Each number is 128 + 24 x the weight over its row's rms, rounded and kept within 0 to 255. Layers, rows and columns count from 0. The size above them is the row's rms in percent of the matrix's.

# layer 3 attention query, 256x256, rms 0.152, rows 6-11, columns 0-255
size [104  95 123 117 127 110]
[[111 126 142 145 124 160 130 143 125 143 134 132 117  80 138 101 113 125 135 121 128 128 201 137 135 167 147 111 121 151 102  88  63 183 157 116 106 113 114 155 151 119 134  93 107 141 173 148 131 109 166 147 149 128 129 166 125 175 108 133 113  91 134 161 135 143  93 111 154 107 145 138 157  77 108 128 137 134 129 128 105 171  81 139 135 119 106 107 103  82 112 132 128 133  61 120 126 144 159 132 149 157 184 157 134 152 122 110 125  79 115 146 121 105  69 130 130 129  95 176 145 114  90 108 122 146 102 103 133 137 130 144 128 117 171  85 139 125 134 105 117 136 120  62 131 111 111 128  69 122 142 147 124 111 137 145 138 105 146 133 124 159 101 158 156 140 136 113 141 158 167 127  97  88  90 167 132  73 116 132 128 135 131 129 112 127 120 133 108 148 168 114 128 124 111 133  93 124 123 134  91 116 157 103  89 102 101  88 120 121 111 133 130 113 118 145 108 120 151 156 118  93 127 138 149 115 133 126 146 111 112 123 127 106 101 111 108 139 134 119 138 100 160 153  90 117 169 126  95 110 139  76 121 107 120  74]
 [113 143 143 132 143 115 120 136  92  82 133 107 100 164  90 107 109 124 106 149 141 111 146 147 138 110 133 120 118  89 124 169 167  95 102 129 129 113 113 159 122 158 130 102 146 112 128 113 148 124 112 125  96 111 115 128 116 138 131 134 103 140 119 130 132 171 197 143 127 119  94 170 143 116 113 105 140 164 110 108 110 115 130 145 147 140 126  87 115 136 168 104  92 144 126 126 127 121 121 101 103  86  94 127 138 148  82 169 137 139 155  87 147 188 140 126 155 172 117 129 124 192  89 125  61 129 127 130 144  98 121 121 121 124 107 167 101 132 113 146 135 127 151 199 168 158 133 133 179 151 126 106 161 152 101 166 126 155  88 162 145 137 168 108 142 105 136 128 162 132 107 150 117 161 110 116  87 109 124 170 143 110 137 126 123 105 135 115 153 142 166 156 149 126 138 169 149 111 119 125 165 111  97 157 102 131 176 131 108 148 123 155 102 138 194 113 153 147 145 146 165 151 153 134  90 156 132 116 109 129 157 125 127 131 130  95 158 113 140 129 163  84 105 135 109 151 115 142 106 133 131 134 136 143 147 167]
 [146 125 105  92 162 132 137 152 125 154 108 150 139 128 119 111 134 111 130 117 109 123 145 103 132 168 161 125 134 124 172 129 132 153 131 150 118 164 146 114 133 110  67 109 100 140 190 138 139 138 162 136 149 152 124  97 174 189 118 126 128 103 115 169 118 102 107 156 122 134 164 200 111 144 133 144 131 129 127 108 134 148  93 131 125 124  98 131 127 119 119  97 150 135  76 176 145 126 122 140 118 160 176 109 127 190 142  96 110 160  88 161 161 113 104 122 127  80 139 140 151 109 111 158 158  74 150 129 130 144 125 148 151 142 121  97 147 133 153 144 101 163 108 121 129 142 123 133 150 116 136 167 148 125 161 199 129 123  68 125 135 130 103 114 142 122 148 132 124 165 130 124  98 120 193 134 153  82 111  62 116 141 123 117 138 109 165 148  91 185 115  86 120 137 123 120  93 129 114 130 111 139 150 124 144 119 126 124 122 134 139 150 141 117 139 120 147 153 158 118 145 158 110 155 142  99 147 154 142 126 125 154  97 129  85 171 124 107 110 105 118 109 146 111 111 132 102  80 147 126 113 137 154 163 125 140]
 [ 97 168 152 138 122 126 105 113 115 139 121 159 150 123 137 150 158 146 109 127 125 136  88 124 150 123 129 156 125 114 140 143 164 112 109 115 151 116 129 153 148 134 141 193 130  94  52 113  97 117  73 110  99 150 149 144 116 119 130 130 162 137 140  90 177 120 163  92 112 125  99  91 156 142 135 135 138  95 134 135 147  95 148 128 127 127 139 129 108 126  82 144 129 119 175 105 112 122 107  98 116 121 129 135 118 133 128 139 151 158 130 133 127 116 150  91 123 117 107  84  96 115 139 146 126 161 122 140 118 161 155  93 146  87 141 166 122  93  94 117 108  89 156 137 129 104 135 110 150 114 131 110 140 116  98  94 125 153 146 150 130 136 130 117 134 137 103 119 151  94 116  79 153 171  71  65 123 195 122 178 159  97 112 100 190 163 117 131 162  97 108 150 101 120 127 127 185 110 148 115 111 131 127 161 106 104 110 156 154 135 128 112 137 150 109 142 143 111 103 124 155 152 127  89 130 162 133 113 126 119 129 158 140 106 169 119 169 134 125 136 131 155  86 114 180 164 153 151 146 160 109 131 120 142 146 148]
 [150 111 102 135 164 129 162 118 110 130  87 161 148 139 123 129 132 145 144  90 137 125 140 133 155 186 161 113 112 136 155  85 135 153 116 161 150 138 163 140 140  86 144 120 139 140 176 146 101 152 157 132 178 155 135 134 181 124 139 117 141 127 119 203 110  70 114 134 150 138 128 130 119 154 114 129 119 158 146 138 130 126 109 115 120 108 135 132 131 106 139 114 155 116 122 121 140 150 123 109 133 185 120 109 151 133 121 108 124 170  80 144 123 104 114 128 122 116 119 156 148 126  98 148 103 137 119 132 151 132 142 174 113 140 103 129  96 155 141 159 123 151 107 138 150 115 103 112 144 147 123 131 121 109 153 132 114 126 127 119 218 128 140  92 121  87 138 140 143 127 105 111 109  90 205 109 133  77 127  91  85 142 101 135 100 110 168 135 108 133  90 131 114 110 158 122 113 130 129 112  46 136 156 134 131  89 133 139 134  94 139 135 129  95  55 149 133 152 150  96 140 123  87 112 140 109  96 140 113  92 143 125 132 115 110 168 126 140  85 108 121 147 137 128 105 159 104 104 157 151 131  97 145 134 141 100]
 [125 108 142 130 122 103 138 137 158 141 119 179 129 155 113 111 172 140 134 137 119 176 103 121 130 154  74 147 127 129 130 117 117 108 108 133  88 150  66 136 113 140  86 111 118 176 148 138 159 118 131 124 141  84 105 137 123 159 100  95 136 157 173 107 143 126 137 176 180 136 112 130 101 151 147  93 105 168 155 109 119 115 141 148 105 114 192 103 135 135 158 113 115 139 131 155 130 103 147 176 137 127 189 117  90 130 186  87 142 111 194 109 119 120 135 124 177 139 121  91 163 148 151 125 152  89 116 111 101 137 169 111 140 130 127 102 122 127  98 147  96  97 164 143  70 121 118 134 136 118 142 107  91 107 127 136 124  89 118 111 168  76 162 144 174 174 125 134 137 114  97 152 130 146  95 137 132 117 155 122 135 129 166 144 128 136 138  75 123 114 150 104 155 155  99 173 122 117 100 116 126 141 123 107  87 116 148 119 109 109 149 131 138 160 149  96 155 130 131 147 135 157 129 133  88 141 108 113 105 114 130 134 123 133 128 151 147 113 139 103 151 134 130 109 123 135 152 132 125 133 106  99 168 153 122 143]]
# layer 3 attention key, 256x256, rms 0.151, rows 6-11, columns 0-255
size [ 83  91 114  75  98 102]
[[139 105 129 131 153 144 120  72 137 103 124 164 117  93 135 163  92  88 153 112  89 122 123  82 102 149 113 135 105 162 160 106 109 116 177 138 132 180 101 116 142  81 147  94  99 160 140 119 151 164 168 164 109 135 109 121 147 158 150 134 115 141 147 132 122 111 102 178 108 159 158 151 122 147 141 143 144 102 121 103 104 134 107 158 105 117 151 138 128 129 128 117 163 118 174 137 102 114 140 150 112 146 181 136 133 128 147 155 104 143  89 108 156 113 121 116 155 106 141 112 132 131 111 111 191 119 105 115 132 155 127 175 153 138 138  98 116 129 131 116 112 151 113  95  45 114 141 145  91 139  92 168 120 106 140 129 111  85 122 136 131 163 146 113 143 102 127 131 128 130 152 172 171 106 117 137 155 100 157 121 107 101  98 119 146  88 143 147 112 132 140  99  95  98 133 121 135 105  72 136 136 132 136 118 136 143 108 135 131 152 136 132 163 113 109 147 111 134 177 120  83 141 109 143 110  78 117 133 112 101 117  93 118 151 175 156 132 103 167 115 122 137 136 114  90 132 107  78 109 104 122 124 145 155 115  96]
 [119 113 109  99 127 127 100 127 135 113 120 145 139 132  99 121  98 124 110  97 159 110 158 125  98 138 137 126 109 128 149  85 127  95 155 136 135 146 120 129 149 160 151  97  99 135 134 147 111 116 105 100 121 164 126 148  91 101 124  70  89 138 146 115 126 102 123 141 107 116 114 112 195 170 149 144 143  97 121 114 159 129 160 127 117 149 146 125 149 106 141 136 144 130 150 131 134 120 177 151 105 142 144  69 169 168 127 113 136 145  83  99 127 146 170 141 128 115 117 127 152 140  71 149 145 136 136 144 163 185  83 139 157  95 126 178 104 105 134 170 124 112  74 133 116 106 111 126 129 120 161 120 115 125 161 116 150 140 150 149 132 117 108 127 134 133 129 168 175 108 117  96 153 127 126 117 122 150 109 121 116 137  97 156  81 107 155 123 111 149 163 164 127 104  67 154  95 111 163 127 154 135 123 127 132 149  97 100 188 110 114  67 112 119 142 133 159 108 132 129 146 109 128 118 156 132 125 142 137  85 129 152  90 130  73 170 126  80 146  97 125 151  82 127 119 128 112  83 140 160 121  98 149 130 119 119]
 [114 129 150 131 157  84 145 147 100  72 153 139 167 117 141 152  98 104 126 128 134 142  78 118 128 102 148 124 102 144 130 163 108 112 125 129 142 100 138 108 121 154 109 149  98 123 127 164 134 130 117 165  90  97 146 116 147 172 143 160 119 173 126 133 148 101 137 130 165 116 178 132 163  85  87 124 132 147 147 132 129 144  77 178 121 119 130 122 119 138 146 139 140 121 166 138 166 122  96 152 147 143 123 158 113 123 143 115 146  78 174 114 162 121 132 121 181 159 167 109 114 142 139  85 147 100 128 122 104 120 117 100 110 100  98 132 149 127 119 139 146  95 178 142 161 124 136 114 139 123  65  84 129 138  82 131 125  77 110 139 102 141 122 146 125 147 130 137 117 163 116 143  95 157 107 132 129  94 120 153 146 138 103 129 161 130 152 127 155 142 110  96 166 158  91 135 127  98 126 119 118 144  87 129 103 146 167 115 113 110 102 110 124  83 129  98  94 153 175 115 160 144 160 104 107 133 139 181 127 129 121 116 181 132 156 110 118 141 137 179 133 114 150 113 175 164 121 122 113 123 142 153  87 129 117 155]
 [166  80 134 140 158 139  98 114 116 140 100 111 138 142 116 118 149 113 121 153 189 100 121 149 130 147 105  87 144  82 121 144 135 177 128 133 113  84 131 148 151 133  97 128 155  99 159  83 131 142 112 131 141 118 111 131 129  79 108 140 127 124 105 120 118 128 200 157 126 112  88 153  74 121 116 120 108 105 162  92 174  89 184 131 154 144 118 136 174 115 116  99 109 152 116 106 116 166 151 140 154  92  94 123 115  90  91  92 132 143 117  96 125 134 135 132 116 148 119 156 124 164 171 105 100 130 122 130 140 143 128 121 107 144 126 137 127 122 164 150 134 107 153 110 156 103 123 129 159  99 138 112  94 165 111 108 148 135 133 114 107  91 112 129 159 133 126 126 149 133 116 113 119 162 115 119 124 118  97 193 147 133 141 128  97 146 115 106  98 131 139 118 120 161 102 156 151 189 171 148  98 130 119 129 157 147 138 171  89 128  94 126 107 130 129 153 138 114  96 175 110 110 153 137 122 111 103 149 178 103 135 136 106 122  78 159  97 125  99 119 110 146  81 129 117 132 180 114 102 117 100 135 150 112 112 138]
 [148 110 166 131  96 126 121 167  63 135 113 148 182 205 128 146  96 126 150 148 121 140  82 111 149  78 111  87 155  91 116 134 100 128 140 101 130 109 157 118 138 143  97 105 156 130 136  93 118 102 168 112 142 121 122 125 153 143  96 190 129 184  80 106 111 151 184 121 136 117 114 157  87 106 139 106  89 142 147 128 118 140 115 168 154 120 112 145 198 123 137 131 146 171 128 130 142 156 126 139 170  80 125 181 113 127 140 102 132 108 137 107 151 111 138 136 139 147 116 139 123 126 140 117 159 121 171 138  78 130 130  93  92 138  95 135 152 105 149 103 136 144 157 131 192 106 112 106 140 129 108 152 139 130  69 106 123 114 119 153 126 113 140 127 163 117 130  91 103 141 139 104 109 155 155 133 134 126 124 116 158  86 149 111 132 171 119 144 101 137 106 143 119 171 115 163 117 131 100 163 134 128 118 129 158 139 169 114 115 132 113 175 146 127 151 118 135 157 117 140 122 108 142 170 120 122 148 147 139 136 139 138 131 155 122 138  99 109 109 143 139 115 134 125 132 136 149 129 141 126 180 128 122 135 107 164]
 [112 138  96 122 109 171  84  98 126 150 112 143  94 105 166 116 153 123 130 145 134 128 120 106 150 122 146 168 125 155 153 116 146 117 132 107 130 156 109 139 156 153 171 179 157 136 129 149 106 104  92 133 153 130 140 128  86  98 151  98 114 108 134 128  92  83  97  86 128 128 119 118 144 126 170 129 132 134 139 179 134 145 130 142  97 158 125 134 127 136 129 143 103  97 108 166 132 110 105 111 147 122 135 117  73 104 124 153 127 153 110 144 125 100 168 152 135 111 130 111 137 145 155 197 144 119 160 130 134 110 158 102 112 149 165 124 130 146  80 143 125 114 141 126  90 154 104  99 148 130 117 137 104 173 189 138  97 154 158 136 142 128 104 106 108 117 169  91 164 102 125 181 168 126 102 101 124 173 149  70  90 157 136 101 153 134 137 115 154 105  82 140 111 117 144  86 135 124 163 113 143 130 119 106 119 100 111  86 125  88 127  95  90 143 109  77 154  91 136 123 122 141 105 135 137 122 115  82  86 111 116 116 169 138 145 118 143 141 165 111 141 118 155 129 158 142 111 168 139 145 118 137 134 154 114 106]]